Weights of a small GPT-style language model, trained from scratch on English Wikipedia.
Size: 8 layers, width 128, 2 heads of 64, MLP 384 SiLU, vocabulary 2048, 1.59M parameters.
Architecture: no position embeddings, tied embeddings.
Training: 126M tokens, 1915 steps.
Each number is 128 + 24 x the weight over its row's rms, rounded and kept within 0 to 255. Layers, rows and columns count from 0. Numbers have three digits each. The size before them is the row's rms in percent of the matrix's.

# layer 2 attention output (transposed), 128x128, rms 0.208, rows 101-122, columns 64-127
068:101134105088139115131104107177147142140159127079166177135097094129095132132112093115127149133075169110126134098120112136082172136145154088131131140129082121132124145156117098129145086078127086
067:116132155110144088113106138167102094108159172132127124164148105087116119114116160174175102172104140137126160136102117103126127112127141147155110146124151138149092123122144122162116154119139122
064:169153121145112105111131118159164141117196164128152190136138135101156105118128084146139103103131124107099128112158101126145101127126110125135095129152170125133110121163184163105136133156094119
065:127153131079096137164148101130115132108126127104103154064144172134091118122153121137130132132124123112083122121112133117114105115126144112103134150133082129137130147123144162150152174167165133
058:156164157122138124091142120122149153102134119097148114099136115127123101124162133127108138148133166122114110111133084106080131109109149096124060157121110113181099126123149104133101139162133118
056:142124132133093158093120095148117169161117143133131173176111129108132116144142143093120133139132141143139124155161115121160170144109135149153077131129119084151140117114089129107126094121130142
056:105160143134109144148117122129145109109128128107095157139121112138112130089147147100154099100113109188104118131144166074092123153088122130170141145114128149083076160165156110131105123144147174
059:092125118108177150133143124154112112131135146135158146112166146142097089175089169096152147161126137160129124077134155128137087102134116132137105170150144081151142137163141123081128135120131117
071:121146137158116161147142132105142162090124122148149111120170132139218161128115123126122106101126160138171124144145127100133119132151148137151109110141095131116115079129133144116153125112094148
063:145117130117133115098122132093135161144106136182133164125114123143152097165119112131108163144113127116081113111162147160099110138123142136141155133136148097127117093109140108153104128079176146
057:124144129109139102098133141130162118131120139171161128146155156170096099191115115098134140151086110126091108119154111148119135104157118116127158151130123102134153108137091152120129152128103147
071:114113121131120143129112134101100153133134083072136158116151114122137109124091100138134130117137163138112119100107133145129073094129172122149125102078127147082115123118124124102125125138133081
065:182116117167117133139130176141092116130106096089140149117189134144081156141125115171092136137135122129130102125114107143141152175085105103147139151114162154127117139068170113153139114130169118
066:132107120111135138124129113097105198109125146101086076146135137059120130115108101117134115123125145134146152132112148085144096132137104158168131131102148168122098152163118122165143175126097122
070:106155118170131141179134117134144153121149121111124156101110141140169127101114142094092127119165127107125132156093152152104100141133113120174124072150115124114129123149155171145111139133098131
064:162121099098146134095114166125178137146100129153082122139113145132113151147168138179111124100093122131183131130131116187086152118125105134116161139143148097135169163121143122134137091107064105
061:172156137133177121107124170119103123119126131127079095179125128127163089109115127182115128099124144133186142105100132119097099175137135136125115115166113160156128141158113118100095116102146119
067:112160135128132134111080120158133138142113132077144141151133163170128147146096168130094158158127116161159134156124124111172132122177098090104150073146124103125120145092121133132109101104135092
067:143144090096130134118139112128079093117108141118155097126123121099140153088157095096117101120102117099146167115078129151126129113155139187145124141121140128095123114144110134137138168082107082
062:103151152094125152125116094066132155159134155132129148139127125075131135123118145110141134126087150126071107152053099101107114152126102115145114131101092112149157126142129150118137100128122111
065:141072126099117166152114104136133123116055137097093153142169134132110136124123122059111150104134144088123155151120084105143142141122117144102171130108125128128135103110098134103171112121182136
063:146138139101124157128128087135159161096142097162128112155109158171115155130142128138132112134095117108119103155110153115118161108137108077132121157157166163146122149133126129150157128145100126
# layer 2 attention value, 128x128, rms 0.251, rows 102-122, columns 64-127
060:131142096139124121125147114102133120153118122105158108128152109147124132083131078118105128138142097170188133138134114120097135095157089149142102133133131143100165128139133175122179093137105121
057:142138146118165144128135128120149102097098132154137104135126116094128126108170165099173093152125116158140135136119149123057152146125118104136149116045111154144167097121147138141125138104144115
056:165184106140181157141134122145130138132164129137102086139142094112143142158127104095112086119128160096102121096123106172142143101137172148122135123135124119136123136179126123082138119091120099
057:114106115109122108163131126117155129105110120119083132138134126104086140094121133122125108127125149089103121155182147138156133128134111114156106080155138127089162174126117142135106131126133124
050:113150130128123126133138109170159121150134120142121097130132152142123155127149116130129184129107100147098141107101114128142081145148114108060144127117105139096129126146173132127104156128156138
055:121109164184119123151112111100138164167153100173160138128134124109128101152151154143113126149098111053120146091128130136140122108125118145111092082086152129122143107095121153107102117121139059
053:162124092107117110112132112103147127088080120124134138129147127143093156116137065155126137139151156111113117179091127133155183191148099143118129139138136105155127152148128130134136099084132119
063:091108116103173113127093122101110125141088129129084154131165131104079128119089131151113151114124111125115151157132125114128090144160142135149130121105151188107138104116139123168096185129130121
056:093148132146144121135170111111162160151143083090095163147147145086099137113164094149118062086149116147130164141154120112153116143113109105105150106124082124136102188164109092118126123133064151
050:114111162086127125118128082131154119109137119144117191115137135073135148118151127174151106129147144121149141130118164098147117145164142113101143140108079119114106141150166098082144126121128100
058:144161132191167126130123135110136108140120147136090137096164073112108146146129139111092123134115123090078143167125138133099118119077166142090145184143135157136125095111100068153089123111127181
057:123136137140121129139142107139110174115128160135151121172094192131133096160124120075140168112090154109108152160174160114148140127125191164123135133143085113111148152151130135110101124143095142
053:078139129115157145218149116104122120126112096160122154164110091113121093150097145136116148148152121139096124129126099135099155139159133152129086118127119155128136140098101129154155103114149152
063:113140141114151163113141135118132134150093132128045120124138104078131087156130150144120083135128146089090149107145145085149118107131137125145169136098168111120095122105125152153118129073154119
056:116148143149139104149108113100121088155122111106157136154057146141133121147138111190144102115127146129103108127115121055156116073100154118152135132095101094115103105148056118128136168142145141
062:120088134098149092160178144130141121161099128125149165078121171134101150123125127160073116139144094123140123152115095156142175126157101101126139123137117148150142114086156157149126156199154144
058:124097114089108141134143157134127096133120134139112130103110138149133096123083144101153162115143160098122161140122195119120177126087099102144103140170117117149133146176111141118135106115149148
060:130151111125141148129150141184140149110176175120111088159114113131161098146135150149126091128100164176132101106170087108100136124111148129087110143166130127127154113117127140081139112163119137
055:096131086148134116124126140173117097119127099108100124129149135124111132119157045104111116101132110140134146124154132142113119082131168129136128112136123128116061125147122148118141151068168092
056:079151118137127113082105158143079128126160142123156141146119143152178147157106121116139170169133074150132154088188135150119142156123133123110152089149128102141164150140143117133123106128118102
061:111141107150146125135084116116131100184099122128093116120089122117141078155152103133133101133158111158117169106110103129068086131161132112150149122075110077091147124170158158092143114134112124